From a checkpoint of a small transformer trained on Wikipedia.
Size: 4 heads of 64, MLP 704 SwiGLU, vocabulary 2048, 8.28M parameters.
Architecture: RMSNorm before each block, rotary positions, no biases in attention or MLP.
Training: a variant of Adam for these matrices, 136M tokens, 3005 steps.
Each number is 128 + 24 x the weight over its row's rms, rounded and kept within 0 to 255. Layers, rows and columns count from 0. Numbers have three digits each. The size before them is the row's rms in percent of the matrix's.

# k: layer 6 attention key, 256x256, rms 0.037, rows 186-191, columns 128-255
# q: layer 6 attention query, 256x256, rms 0.0369, rows 187-191, columns 128-255
# v: layer 6 attention value, 256x256, rms 0.0369, rows 128-174, columns 128-255
# o: layer 6 attention output (transposed), 256x256, rms 0.0458, rows 128-174, columns 128-255
k186 090:130099103127143092129135161108092152132128096125107171110155105142115120115138124146145107148143106131202095098171122103127117129120148119137117158140115135072091128116122118140149165114144090143163147100104143115157092143118141137142159135115110176164098107175157137128113139117137112110130164096112112154146134113129137218126112149100100125151131086104106127161091153165128129136110
q187 094:137095149121115125107126122131151126112128120101112101128111126109145167120153069118112172092110112148164114130164134125091131107099110110141103131093145108139104132160109146138137121157139059132125089075169150123122140106151163136134117122102115138154135099137157133144107111148112086105116163129159106132127113132120111112135159132089160115101162117119127128137131147152130162104114
k187 090:130135116120133125102135100175167140133142167088151122070112119125118134116136148142129099191151156098103146129127165163141089170164124146150152131149136134115142164109122099100137119133151130127150125139153081124118075134144136123121080103148158085147170135095096111160157116118120140142089101154138198138128148140160126125144114132126109127086117131148136076097159148148110112124106
q188 098:169142118173127120096154117135165129101152076095095149157068125139133133119132178165092134130155140159119131130149117146153112148135107135125165138124155104110076126124103146090110105145147100127137137121128121120142124123151147142133130135113080124117177115209100134181104153179092095114130143116148160131150112077149102125143142096125112143106150111134136098140120149125069173145120
k188 094:127143094140119164154132079192090079124116126106115148124158131098122085111113164148146109147121140079155101161110117097132091144096080099096141109115126103116114132204115126149173112091135109143145173132144124117155064105143102120124102092144086137155111098147115128092200159134119138132152120107104169157131128107144134155106156099101158180154124129129118101106117097147132104128110
q189 088:098136152144126101110108151112121072143187134128151114133171131095176083158140151147164135132122165122130129148109155111152092122209121116177172136145087106143118142161127106138140101091071145131145139065111174145123110102087134161127100096155114177129141105135114130123087075096163129150171079162144140135104155131107140113128124096156143129157123125127128140171085078103152160127126
k189 087:101109130168084094121103153109141137113175143148132125123116139144134126118143139150080117128149107151178124133082145153146106075132125162139129085105134048148188132134131124097174085143125132188132127153152143133107162106129148138114117131179137135178155142132125109102117123121133145123102116144140145123104088133144098125118108125139137123147128107150143094111141144156105130098131
q190 106:147116101149118115153162156118138083103144144146126162148163110088153117145172130127144151117126141127141156147118133071120135150103145154153091133124140101153121117092138139141114122151094117122150154098130101126079112161121142149127142134113128131130094150090134135138169124106131150139134108153124126136128143128123116160131166145103114133106161163119128160087151176116165087113151
k190 099:133133160110141105140094105120159121146115140160163161137090130105119151135106078135146149150126150160109139132136085138137114157132123106102122152111132151110140102109168121085106108152145160151074065134138157130130149158173113131164160144161131110097123159135107120133106127120135126162139074131130103151128138126109129131123089173133098109085112082112113136134131095106144102138153
q191 093:146147141133115105144118195129119115125113134091110122101119187128080109168111161158096121116157119099114148167096138151092173129148138121145107122159140112119112152082109102096107149135098138120116083139085121120132090107097125169153119129138160135122156089137123125164142112076157148134179141149137082156136156157128123123137114126101122140129129160151145110172099122139132131136129
k191 087:111117082149150106135103132111097194076155127159119113147164139129142098127146105142156104118148111118135135111118128129161135115124129134092144123146155101141150124136169118173163139145132108119106160134122084108141148137129136104089117107154088151127153115132169182095141140116107108140149127109091154129099120139157145114158128113163155100108105141116100124144117154140141149112135
v128 075:109112112126115108134103097097135127115150113159136113129187174150156148138142111131118107103117104109131141171095170101133134113071139101114155084122129147128131156184134117116147114125149159103054124129157116135160131119107121153164146151123155118134115140114139126102139116126123107164121111122108124114151098085191139111116077114123125127177135118165116127150176120113128139163131
o128 080:120116115120112153101112130168095140158123118118151124145109116120122148056153125131137124152107104115120106087111135120094078148091155126146124154122122122097157105142103142109153130099134128110112138105077115142105084131089104135152163146110107131139127159122139132091133158101113128080107116100130163164148123122135173091121124081135112122142157067132117144163164109111165130133118
v129 068:148158087111137133150100108126111131146117139132136120103153110134136138105108047135091131150131105118174141156140159168119152192126138110122141186137136121130124127140113090125092097161126113140118129125141123145143131126142158095144088115131108099112137106149161133111163100150153095125152155118101126114117147143120146100150124088159144119120127113142123126110145182164144148150124
o129 075:099099146080103143148145089109142151143156100152133147121154174123136121141113098107140131099079120105166214156104121105119140101159127117128086139096154133089131128123137165162144132131115121136115116090106124149097120087125146148124146098116148150138168139104098149130098111151130105108126133129144127143116100148142119137127110139114140091113139156120150106103124092147106162110172
v130 065:078132143072127085135116127076075130141111145093131113148135155134132099148091127102149120126118129152154112158106128166100137154102120117133168097153143120132138133125137162117093137117122146112115145130124134117123159093130179118140114130124095138096147149109109086110106082101155156111110115118117137117176100105089128113135120074131127130102112181112095089103119114143111136118158
o130 073:097118113106121118161109137123132126113123147183130104154130120135101114107135133128105154159162117120097116109116097149131119149150103111140102168190128110107143091140142141142176122087126117101104177134108171098140150108113133097089148167097118092125124172123128158135126145118124125140143076120127191153122131103160174143126117138172113138103088074136092121125151107110094133099088
v131 067:107125130185124094099122138137101138139145126122168118198074130118135103114144104125105137150102154120125063134111161162127131094131146138138182103129160117157153100093109147135129129103110173113109138144127149134129101110131112109125131149130105121136160094141098113178099099150132145128109119125141120093106120119125133120126116122125146087076128170149139125141164083081134111116134
o131 075:123132131133148127133150139111146123123136146148131126132129108151115156087156127136123123195112108081123105135133080129128131149122135141107115099145121107150113102139107138121154085171145137102126133102126156117118136105136135059090127154128104147163155128132116112110163130136105130126092118195090147092114126123119123162127103161149161102115030114132124088082141118052097144095118
v132 075:127102128169119095108089111111156163109140118191119126125068120134119181134105100141120125117133085124113133087114131114139122145147111174129156110114122107118138104130117106099124133169109112151121083111085133117133132119129122108122131089116099129109078137090092128125108151162157103140135128152133131133138112133118144116106115141162105114081163119115100124149188190081114095133115
o132 075:114137154138100125125133075120110118171109115136129149133140113130143176140119139161159141131119184132152143136127151101130132106142150134120142080059142119103107159132127101049129113099123162132104112122095098153139097108148127092137107123133106180147151113179127165104114116114113114123152136122097138150121139134085120160157132141068151137133145141109136095119121104123106169140146
v133 077:112131113158100116145086135133133143134138121164126148096142139163137112141142115125143121096111110121125135141106159144084101072156151107168160063110133131124149138132136132104149142119129145084095162123128128118108140108111154161138166128094102169095093139067087136130128091118112102157094121141132136127170124119129109118150120128161139155117190101138122139145146124048125133105111
o133 080:164150119161150163118102150175110097139088187113123120123092112139138151098139138155130121120134127151091112132118138140122145149067152121135126118139120152149097131140126087092149145088147125130134153142113125134133113110122122126133117173147128146119063138169144103155160144116113147104123114107108185131098139066120172138126168116100128165127137115143112149155159144092124141133109
v134 069:100098146125117144135135134091150109077149138127105114143143171135133106119112076127084137142140131106135112108097127112117140078050153133146152074130154133147078138160163102125143149116125184100115092117169147128139111090103160115142100164122158128136140152127117103163120118168128142116173122108161112099121155105144115098149147125078142114135137105135125104141159096119156181109126
o134 074:128129149154144161104135131139131095125106104087134085168092148126134139078169137164121152146096096103140106124154135156150126145170135096126108147132143041155128120167140119132166075114097128142126143108128136139118128134134140132147144127152102130120166145101138140111172140121119120117093083074115158151119144129149134092112117157157136138140122134138140120115155138083158109107124
v135 072:150080130159129099104113142142140127168118129149136111148134127116148138128133126123087125103107109112153115139113165141109158084112139104126158104128157113129138083099118146130129113086144179072096129136155129129151135126100115101156130125107108124138152135114112134124113128110077114136084129135121126139138119128111109142115078108143147132129144165162156094149129090086116114132162
o135 080:130118093092142148135101159136146138142169134137121126122099131138109159076168132140108111171135126130116117136141091142114122131126124133105098121106115134152117110147104167105133138106183106089138118124099129144095132121084132084146139126080101122216111123147119126139127123130104115119097143158126190144114071115149167125137099087147125095140107081155117099093122137072110135084097
v136 070:115143114066114147135146152108128112114152127101090115107093123152147110182144144102145137091120142137115144134130121137075093129112115120126090124132121185131123139106137108130127160136127123170130117142116128124132164132101185158134147143138151156127131150127155136159118119132143130115153153141163128135151165123123160080155147102109102185187140125098130149148088127174123184123141
o136 077:130116120127138141127135136132108105103127121080167103132117128102126097138109118100111137109155091145152117119150141137123153121112176114150095186131147200111106127121159083137074158149115088146113140150170119119165135125126120151137161152126146100073072141082169111094124149105163138143161142110093091137094116128139185128134137122108108135148169127094103143157131131142152122169110
v137 072:110100128130106130134126071130115144134149130155119125115150087115122144151119077127097118087153163113083140155114148131121132120158148092111123089136132099129138139155082111137156166130117149130125127101146091145106159080120115158140136090138146130099135125112087122115149115110121087181120117113149126105146117125169150131146169132130128124127163108154130092142166114117093123137069
o137 076:116146162144153104097152130129115075165106113109123143106126138135160116155089084112131145102104127113117104124080181128146126107168168108155135091116068156111106180132163124076127112126129125137118148122105104155140067149145083130137087118138110191118158137158151087142142091155131129104139128092122114107142140148116130131143119119093120093146098198113128132144154145090114126165130
v138 073:158181100146141119102085114138114145133154119142135143117107110140169195126107117166107146123142099134149167143117144152106110135139146132154146105119114151120164091114144103115171122145131122116156135103105153116121131126137123129118149104103097121103123121162117150063120159141148107165094101147129136152122094141135148113140152155181146118169132096135119142126152162064117090172097
o138 079:149143150141093124138078094132151157174118115105107151123116137147149162143110146122131138108085166135114142153115153128141125108081138152136115146116147160139087134132125150084129132141130143105124101131137128170145086114181126138138096128145139163131135099176119110121101124156087114110134118147110138161107155079083103137141125122120115130082112141142142121137145119142125201159128
v139 067:098112132160130126130121146144158168141133102161136139097161112167116168134119110142113125100149136125143138153159106139182108126116108142136127150121117119138146118142158108124125104117142110149141168140110140129132120100136136176126145124147103178181089114182102128131146143124143094141131145136131144153146105151118147121138140168149121136110130091163124163100119181142094064138170
o139 073:122119124144118145143139121143156125149153108136158192134115149138100158164095106117164109080113125141147115147096112123117151093107112182140178096079194149144145140107147154101119138127102145118141109144144137129089144139137140156197123189133167124123150154163119125099132109147137151110138154145140122141134120141136100135130139128078157118142196120148131126106116068157135145137164
v140 075:101166147131128106151095126114127122110155148136136141144096143126136112115141129137121105116127096115120091103123171113128122161125151160135133045136150153127165154098110122150141139127108149103166153139118133134102175133106050042104158163164163103109148139133096145133130065122137144091114126112127137136129142137159127129164135145150094109149138124127134118163135109103113115122138
o140 083:139166128140142131151113163104111147178074154125161144153108104153117135126121210146133123128140168110118126118117156120153097156094112095117113098168068162162115120155123105111126159144127150108116103129141088104160095115172161144103109139126129162106147093137137137148147159110108133159104092095130109141168157106091156160127145127154123163118079141134116166126109173091164117154094
v141 073:097128155102100075135088111117123126149120130114122087107193139132143121133142078106089120097104120158086123142133133122103142098132108125143121134128124120138153153174117126148111172113146129089096149115155125145074123172113155154140104125100126147099087122084143134149162151130101100128090104124110131126165107101124107141122071102086118199142126123137118103116119115097135171138146
o141 078:168124085110142132127132119152134134131096138154089102119130107134111092088154124159110131143153123134127133101095120106152111143112151113135138154156059070073109135146090088126108107087158114116152159146059119134107109116091106121122148118123115140123080178136183127130156114103155126125127133115139178099153106101139146103135145099137134115158153129117134123160136145080116126115117
v142 077:122161132111106117139141122125099114101139149050142117149137142106101101151119119112087144088166138104104052119155113171129126090123124114147136108135144133142101184154142133146107142099118127123159109108135114129107167131117146143106135155094148145067163133178154106155147112157136101128149128121143113112113190102118128116168171189116119102086148127122118122138126101126101139114096
o142 082:142167140159167106121143138120098090128072097120153122134095103145115072119093171142108123150153071094104117145118098138170117137159131087159135127143036052103130144123168113108131094108097142130149114139138087126127116160119148121072154151139140141076130151119125122162109124120155146144119124112127113077153106139131133124103171134110141092116128166119114148147147151096131101126125
v143 068:149117162131108130149133127092119118077139142099142134139160153144105134134116071108065127114131159095128096153104132168123135154096135141104143123135119140110129127157140118140147140073113160155090132111143100121133103106137184147127087124120116090121145096126124121122154151122115083118121122108118123138111106138169130114119158118110131143091121085198134092103126122114119198073141
o143 077:110116104130128182113132091122096129119162121145144127148135148101150126107134110136109155143159112081103132125124122161154143113160138110156105156167134088103118109159133131167176087078131139128147156103118130140119094131106117105075131143119107107131165163103127134108145142136122129116133086109122180176126126124154134106084102160179143095134078120140121110130129100107154108097126
v144 074:121150158105112166131160141096149107119155123139121141107158148125126131143088126126139138106139131103110151124135070106142137153075127137132084145126094140116121184182196071152146098112139102126136109138169090134138097114142148121109114138126179110125142116097131139090163149108103087099166097121140127138113151127123148115159160115092113182166129075130151124125135123135177131140144
o144 081:129092104140096170096104101111096143141132136099150115087131147119124116176109118090133131069119122119130121112107171147128113103186131113158130138121117113145153143152158108133105166109132158153144104124160112140149099123125134171165105114180171098098161173105140131121108125098151143098116114104129093164155125132147114079111125095145101154163187155119154158144097118173172103173155
v145 072:123077179111147157146114125151172122145126142134119152119165126169104167152189141128136128049078137118135063136144142144149131084139118085143112122114114121128136143122134151125095155100159165170131152125148130107118117124096126189099154133126109123111101178140094112189138132103104127151114122129153147115174198142159121130125121186145112136126156123126137122120113149077136108133144
o145 075:146157090124147144140115197139126066141141158136160166144082122124120088119108186113134131132134136130090130136121120121107129133113163133150149082123128129118131146136134121104137157079148101115150142175151127116098140168118058127114129185084137125130095128132125116161119104163156179102103160113096155153135135104147167112121107135101161098161191130131102125140125121097134109106125
v146 065:092130127150112148129126112151174137143120139152136180108146125135146122120136079133151119076068120126140160125126095117121140139127115124111105161122105104151144132202191095094133125138111079106122130147122167145093158123113135157115138153139115094103077133102138123099127103125143071142107156134138102114124091127166135097171141117111115142184163104100146134097118122177153124172161
o146 073:108107123099123157169136102123114122178131155106127180115142150166121104139114099125128149098120170162149168175091139127086131070166139156104164135116142082106123103107126179119121137118135111126131134124129095121113133128134146167194142108132112136114148176161142130157114105145132137138117161133183135081129126140122150095131139114105131128187224161114145140113086079120148097143136
v147 070:142109170128101134138084132113134131103073141160126156091145122124137128147132087109147100130107128142111149123137084128130104150175091126144083118143098127099139146151161148131106121147127155113122131141104059111126120086140141143099100116136116138136061084036100116081172128114081149123113157120100136154150111129093108165106126136121119166100129104146108111113105175116140158137138
o147 074:145130094137101170102100119126132113169137173167099140114188134121122110151116110142144111124184178130145155070107153135095117109137116129150126102144086121092140116147107060110146137087132164163143147146115119127091099124087100109123058080152131120139089141140161110165090094092157157168146105109142127147135117123132160110160144141139102182166146161124133119112119135154152127102106
v148 076:108122135136125135135122119138108146111153129145118138079133119151158125120145123158123110137149093111099155139103154117142109118116122149150140123133125142125112096147107115150191110140142094129153114085107163135119119080163104160114163141125156148109136120145127159107148086092158107173133137136137138140103115153190146116145164143129112134187149090138127165202168103080133084137113
o148 081:178163139174135120116127127154122091139113139121151140147120105121141103125106107140178143085084141129146152159136162138134123125093155151127134111109128157162133176124151094105117121129098135134149107112130102136152077149197101154147135148130157167072105095134131133106163148148116113104136144110127055137129167141104090136139153097072127144137127133130118176161113155158152138176149
v149 072:102147147094105120114104135132117123164110111142131106122115140148112148157126163105177130124138151135153099100141111141137138162157145083128112071150127122134088134082143154103108137141097165146126093149124097117143166090110178107121155099135104176104148140143113115137110158153097140131104124138128121151166134149096121164120128121148125101106111148142117131127136163133078102110144
o149 078:121127147146129121119114137109151102146124094161176148164074147108102175142085139115112085145150121149114105115166105142109142115124111124139138102137135162117148160133178091103112112117125137122094137194129129140142142114081143093158163143132103153049105131151073095127094141122117118121144100159100130150140113127093157127141128091101119127119083089112098094112152125150112166106130
v150 086:127128115130152191144126118127145107106181133166119149123142103137176108116135106151112118160118138074165166151104157108109131150128128120105117141132128142108148145164125111118164129136146131132119122145172142131138099157098115137129114139114185103173119126078091173121144113110120103090137151127097130138102113129177129127157096100127103161171125108125142152142102146136172176136143
o150 089:131079096121127167113138117133100149154146175119140113103145158104178111128141146133164146106097153113128121122133179099111114133116165145132091147137143195162134092158115143164137208119188159128139117103121135164118118117143126177170096112103153119168159121084153146117152168105123113096102096098137154160130134113144140092128115140151134158163151106147164176138096154117178128130128
v151 084:105153136090130128134138109085100099108153146082143114123160144103144090116118101126136110161106109135139146173146190143104142185162138170122130121141125149119132172121099126155126125115141104134136133129132116138108119139118106113127113130146175095100138103111185137101120127143173128098091142112086127113097120106157114131138109094120135122190122109094118121159077058183154149151120
o151 087:133134103078125141133118111125088145126106150134123099136159111139132066123110161132105129166111125075154150084104110095155096140135146097127114174194049142081132114135107138186153161151129112112108132092123113111164120110132128141095141114128141148107131145111123140153158128110135125147118116098154095123147152147110135119111134113162088100150108126135156162145124185119145113138094
v152 075:125087210129132136147148113161108150144103131136125130116106144118113112137113156129177143075114168134099121085140088146129136117141111088128090117121111088142129147106135156138145133092135148121157114103110100108107136093137145120104125121138106156141116116135090111174137135073092151123107082121156140143175149154076124165074150124114107160092122164101123125138112129141148163124176
o152 082:134126137145167136118149135128163092099132197116138121137134105108152115134108113105148085142159137127106106102155134137128153112155166149115124100158118102122123175117156076077097139131151109184164146140147131075095114149108076111120099130143142117108071121135137093169100102131147135146150118140094116113137102106147116111125129124068142139132123126134068093120134154123097111099124
v153 070:122122107133089118128139182099143136100139109123120143131198133166158114127117117152125110104123093113115190136126126113133116070071137115150147140126126124140118120159106108126147102102131093044152136108173115136119119152089122143105147123113131179108092137112084150115160135124110126159105123127137109131127109123112111126171154127102125137170173135141145119155129066119137129147162
o153 075:159132140170139129139089118135117108141138191081071139110114117129087173102130101151173090131112100169142094155101154145159160166094120140112137142177113116179145105083118127098081119123144161122152146134126116106124102157143149173150158150152124111141119156130136078127169127141126115128088107145144111088127090122121090119157132116102109107115186140122135162109159118124143105128151
v154 073:126192133125113109097128165131169113142176139126137120122095113158140185140066171131120137116134112154155183151130126131131128162148124134163140130131134152124168134132141126103135109132163097124149114146102139132172146169099143153142139111119149100146169133114075133078099167158130112118132133129104131137133117117099131106198120122130125148167110153128144125113117142130088099124163
o154 077:128095084124131137142075089115100170103168132131085129123133162136149154145135198155106164103162112139102096158070158163136123143104116127136152141146124158153139108140102145127128159109158147149120142178132121142148096106150155126151134174136153106191147131151126121127131157133105137094142140150105161156124095074135152152135131153171112159101129073139123121149116117136108149168089
v155 077:112168182185144109116085111125121143131130105173131106142086120119130146096168146119108120125109121146168125149127125133117138115130130144145110087150140155131172129143149115130102155127141123095101159164145131159136152172138101125151140152125127133167075135122096131124114117156151111110115110129094135132173110110131134179139077113168122139083112140159145167106097203081154141149122
o155 083:112096121103131133118118128162127163153104110168097121106133149136153129154139143154145098128122142125130114086142126080123079128080120138127139097133145136112125113158059096127120160085125155122149140144101132130137119060108131115135115092099116157149107135138196130117128150076122154121132137123123196109133118098157158152145114132163097174111124095163158114156144139107135150117104
v156 065:147136147156148084139125118095103121114159142117138118128187144131111146134137111117089111123148106116148095134121113143111126101129121105089143124138149153124089121142164125112138116123118150132145138155086135108151143193103103152127132170094116126125142138132134109153148180141127102141132150096118121102067088097158125131090127152133114113108127128165128137104113088142072152081114
o156 073:117135109136136139147103125151124102169147122157141117141139142141134105085119157155106119172182116091123143139131121153164102109152074096144142147114126065074134105091135144166154086087114126117154132126105086153085076182112157130071132125087107138125128170112151167128156110140141114110136120111136153149212154145145116106137166144151137089109120131121126112136138164105143093100117
v157 067:135104138137104079126139140104133137095125124126135121153166158148108120098089081147140124111109149120121172174119140147135118183107133151155165131127143136126142119109091157121135102077128118121119133132133116114141114136140161159113109125137131128139096078115103109079127122114160169108108123123078111109153106110108102146137109103174119128112100124186125112123121083148110131151146
o157 075:130139142147125148155121107125115109116143165142154112157154097108101155088131127144134082129158106095120121100088106123134155190116118155146123130179100097127136093134084117169169103110126156143128160124110166107162107112120092116116134161119120137128155152132123129082171131112124118126114065133151185177136095114135124123095130122142136141105061061165102121124152138110129121107122
v158 074:139092167122136153132167171143163120120103134140100076127102139127136172160129148105106129096136152114111094085145117141101126076138139135116126121118107115117099114138146116121107115109118156144090074138109149105156090109089130133152142085123111126138140202114140156193100154107124080136136089169169134135151149120109144094089162107115138123137157176146108104119167122114085134119133
o158 084:151147079146114145112115101109110099071154102120139129125096166120120119113148146117105168165175107119089111126119108157128151075184121136144128116046156121144130130144131097099102115094140117158145116113137122173078122167096089120121144148145088106121081108120108144113137125146120135104140130143100145170120149127121157124153125134120181093134179123083116112096110109109127176105125
v159 072:131180131117093107142114150127116143131151143110141165157181147120097140115178119129106140092116098144156071128128123142127112132110122130141137136128136120131120160088148145114102094054096141118153141131154109113109117146159121152102125158124113089108154133131130113134139099126112104119118146131129153123120148094161113085143155157125135144129149080134147129098119066152121078126131
o159 078:132145122127158153149111138108127135124128171137085162144126131150073095124125184152096106097144115136106121175091102145160113154143065128149117152196119048120119106113139156162181113133124162086141142136128129135102125138147126114091121188130133078158157156135082141137145096137152150117091109128139162097151140117162092136079119142183108116125151138143090132145127136092121104133137
v160 070:119129168167130127114092132146148157141154148102167172126106143115128196139094116130098127136132118155140105125130153114141150149157139170133125115138130141110168116109118138132113112124126115134127122156118117123093124161154070143146124113129118089147161132111076112101156173134118135120088131132138155136126093098105132129143143130186124087085100110183108122087128171129119093118116
o160 076:128138108141107124139107088135138158168151115181118161111167180161153127147102179181096114149185164109095133154064147137153101125132105132141160094164102095109103147167117139136183132083153154117142147132091108158117088109143138154122098134137097152161153174186141129125121095129138134135143116106130175142138160118128129136133131164139134145143110115132142121121146151117111139124120
v161 072:141086114115135122142163107085103129126131135107132114122127138101136154122129095113148147135115114141112111105139115121132100147128125158120171155108097073134141096131120149134111106084127097097095110112156146109116117126095129131121106098194108117124158167131177131144135103094157131121131142115127117106126118116094146116111083116101107092083137141124138088126146106135115137147127
o161 076:110144151107096120135158124071153139101143111135140136152169141132130113111124106114122111180145159100128125146128106126173152091203108128124155110101140044113130102109120176153142102113126120148130161078120119146130142152132120124118184104133072125084159130122080148143112120125132123142115097095134101158128124167150108119119082084119174080131121152121132134125088126145112164138177
v162 073:125132133082114148125138120102104118111132127097132112139110182128129120153097169114118134136146113136083085112121082095096135098136142152118117088122112154121154170136186113127103118138135149140134124129128135142110105131096129152086136145138179128121209173132151132126152124111132121094113105109136126135116145136088161100159170143112123158167109085115142088133142137124106132125106
o162 077:150136117152124160120127126113141130100107088091108056140130117128099079166100172123071159144182118094063124093131129181154146142178144124172114144156081076142099148160157099149160115100100144142133145144152121135131138134118144089097129141132121120099123152121117115163113130125142142122106104097120114166146144101116160142108126110122131134124113143132113159153124164120153122158100
v163 082:121142145137137151140160117083105125117142142117099135124133111103088097088179144132127129104149201116159077094147096109137135080113153110081113152120143151141109141132120082118099148143119112136153141147152107137143147171132080088126119133107112098123130158174144150194134107167117105131135136111115125104113134127137130113114132134066096111127140164066147146147114100178132135102133
o163 086:081118155136146112144169143114140122132095090127099131131129120147121095148142130107107133089109100137122128164145151123154117111162125104108134121142135084121137121060145144156110159173115110148145127096150092095125146173129151167092159142073115116110122128078133151134139130125173114155118131105143080047136162181133110111124122182169141096131165177115115133099121158104153081116114
v164 081:137101151110122122117114169095113120129136110075137155080151126124118184163118144119122136120133115135113137144118122190139113118119103115137144150131103132112141119135141117127083102060162113141110156127148105111145116123119141201138128085138103137128086150137140149135143168115049108141118149131154145152112101137083123115127169134125130140091158127145112122127112141143072118118113
o164 087:142121112134127138133099095103163124125166156181101174119160166126100124173117099107129091105158116099111113139082150150169158079143107113158169113139114084130143134105162129141129126074134125134156156154155129158140112160097116136078123171164137075106123179146131113154158112148136150146130123121130148164118142111152127103161158119141136097102189095127141154135116114140105140148158
v165 067:147108107108119089143137143129105127112061123117086108119125129151122125172150156107161148129124141167104085135146087146114108135143133117110131132143113115128105144112104145118089132127103113120120128083107119089132162117110165077109154099111075147102067147101136149179085120160105134125117110143114144148109140128116095119083111142120107132141147128113137135122084125125107139125129
o165 072:136148112121132100119091140120102095091098146124119190136110087058101156095154134095134101134135130176133116130153136142120148145098105135164147137093168144103108097113137077108102117132094146129111154142127139085184167154138150104116134154130116094066097107104119118115157137144104103146139156123092107101105095136091158145148115152122141125122160109085075129136157130177138157120118
v166 079:136142113138156139116118135159136135113144122129118087123104137120143103124133152132132133136127154102150133127121140125145130099120166124137108138145163151138131123139107134139124152135132126086115128137142135136165096137100113089159160142135143145161119081104107128161127158153122138124171087118094120133153176108155119149105102134125153096071115154128161115129125156105167157122127
o166 089:133098119136145130104137147145107128121112125140124110116089103104176161117158132118176088157087121136149104110152109112095100151074147131113129108108143216171125103165092143119108159149167114167110088114134122097150160107117148132147119076152156125139106102105149107131123146095060134098121143146109138146105080129133131132143128139148123140122085088126123124149146124116157173124142
v167 077:129168158130141151141099129101081103086160132110137157126071112081125113100109107126105124149131121118103098122115137125149123131124167170159106086143108138123141154119116103133144155135125114130170142112118133138121133124149106112132114136138170118105159172146114130077134124094142121092150130130089126139099184143147126123167142145127128153117108121082120118143167105120173162092104
o167 084:097152132118137129134158133103095156136097157152135152107145103140165085164130153158151147112132162082104102123126153123159106129111169123091118121130098159156108182136120133108112159152121137118134096113180076116133126127181109158107095112169127134127115091117124141157139116144129144143149099116128102148131139128113110133103138136182105120086067187138133168144105181116182119159142
v168 075:140118080105105137123149148167182125165131116109120126114145088159138197140114154119132152149145126138127182155146111154122127173146126114130082156134111134105114079121126105125145127145144109111161132144101133123154132147130134155126142098106109146151098124136104148092127156130105095141169134142108137153132134161110131115136140131127114142164114085108150141138082142151085093166129
o168 081:147129130136117101139097126123131136125173134120141160103148155103127172150098121110129108046096132184158155149108159143106165108084122137135140138094178193155135133101130138101089121168150113144126115149140119159147136176162171151189141136147161118137136097122132124110144153146105125139143171140127111125137101116119102131140132130106122124120164120127136128097132116183109169143152
v169 081:135152128139080141154158087129066122128122139044130154104144076121106100102114139155119115135173134098094104148132112138124128106120123160143108158141115134122110159141065102153145125128118110118161149078101110141121150124136117139112121112119130114085139118161145105129138119160136142147152127126144120112092160129124140134107134152087119153135120153099124155150146112162152170122084
o169 085:136151152150153068100164121125093113114091125161124147125166117128131085142075110136143136133105119130128115147098160127149118121130156091151158142148055147106135150123160108122096132133100148157175117089090114095152099152152140162075101130123139112077118127095145122165107117133134139155136131134123082091151124145126100129131158161098112115117131172097121171137126155128160065157196
v170 065:135160140108123118134097116135076132136104138083148143106162138108111104133113148104115125096158121117146096140098111128119131115118136110118114121122124150129105156108145129126120168090135176163162165124138113107109154092135121182124107127127133103121121130099100089087156162112068139102095119110112128113117120109123111115129136171132119172081094103128132080112143127092109192112123
o170 073:136114100138161132144113118121151140117120167179107120136148134138109111129126132144106136156155118115078110112120137148147138152178113098157110149184074078099147140156150153157171112091115142117147135108122165128117142126108130115064133141115130081142117176136155149175111103124116149150155100136112181152142130091157136106100126138173117131120065124160126136137158152098132078129094
v171 074:130149134130117151149153107127135117127138131120132159107182139132146078115130133144129096126139104073099114126123167079120120119085107173128129123137108159109111138112143115134181099128137130111173148136117131136119149126128108129070113165120173115122139155105105163119173073117131130125129137113150133118112144153183141138160133139114114119180164080108138130176132085147158131126131
o171 082:157147138148133111154113138140107122183106173116150138142118118140133118149075128135147157109125146135141164151138176129137097146137151117148101119165081146134138131109162124131120142152105154115153105101124082138130103170162142171142106139122150157087134115112148133141152144132138134141095099098154080128173158138112086113123153105083104132160102162123130204152103162136166077161137
v172 070:147110093148167157131151135118162122150086134130141107121180141156142149129125096129098135101125153130180193141118181145106127110082143111096153148132140128116087117169128128115118112147151155121124105135153155125168124144108123095140114141091106133134080124108110120140100112181090128165103136122125140130150092145141120148123136105134132133141156163159128138106082117132129149168130
o172 074:131090137101140143171097143179143093140165129106109147124084176109150160072146108102167132127088105148138181146135132127099103121102104102093099173083173168150154105125114139138099122109145099135132142113135141141102121123112150142142157140107128114136129139123164132127136164130097110127109144131140156127116104153128129076185119133132130129139177100144170121096147122135118120061124
v173 068:108165098154129131126099075148136172146123143161124139123070110114135094128146104098137127123110123128142109124152126102163143118184143100154112134126147164136133146146125130116125175176133111142151145114126133131087177095138128107128112144159145105068126122130172109125135121137176103135139134146175105094131152150198133113123121156138119075118115101096126150143113129130161135121101
o173 072:135169131113127130108178128145086123133065060115168121138114112110146107161123096169120102132094141138134145123136137105107122129145161111081140147131099175106115169154121153096141133173110127125095130140107101118142170088119146145164125068113107181084128122171119163136093127107149136125148161136106098121103126130136140142103132121098120110131109161079153147164118113127126137144137
v174 068:134194152129147144148120175129157119138145120146121095179137119156119145129140111121106123099111135152147166128114097118120171139101138103134134107129156152137116162152143139121123162132128157136162130149146157149151143114099161098152118171090159153102103156149121134164125134153111145120124142140100125137160131114148111102151144118067151134172145114102090114114080054125113130133142
o174 072:102097094143148127144097150147134106129130134116096126120077123151098152097155162115115161112082105158120116113151084134108114155128106121070096159124137083175137113135116138105091131162133115103097134138160116116089156122135129139176106135087139123151146120106125119113130126111134138146121156120139142060142117143142117110141129147183094115131211116155130100127119150089170122099050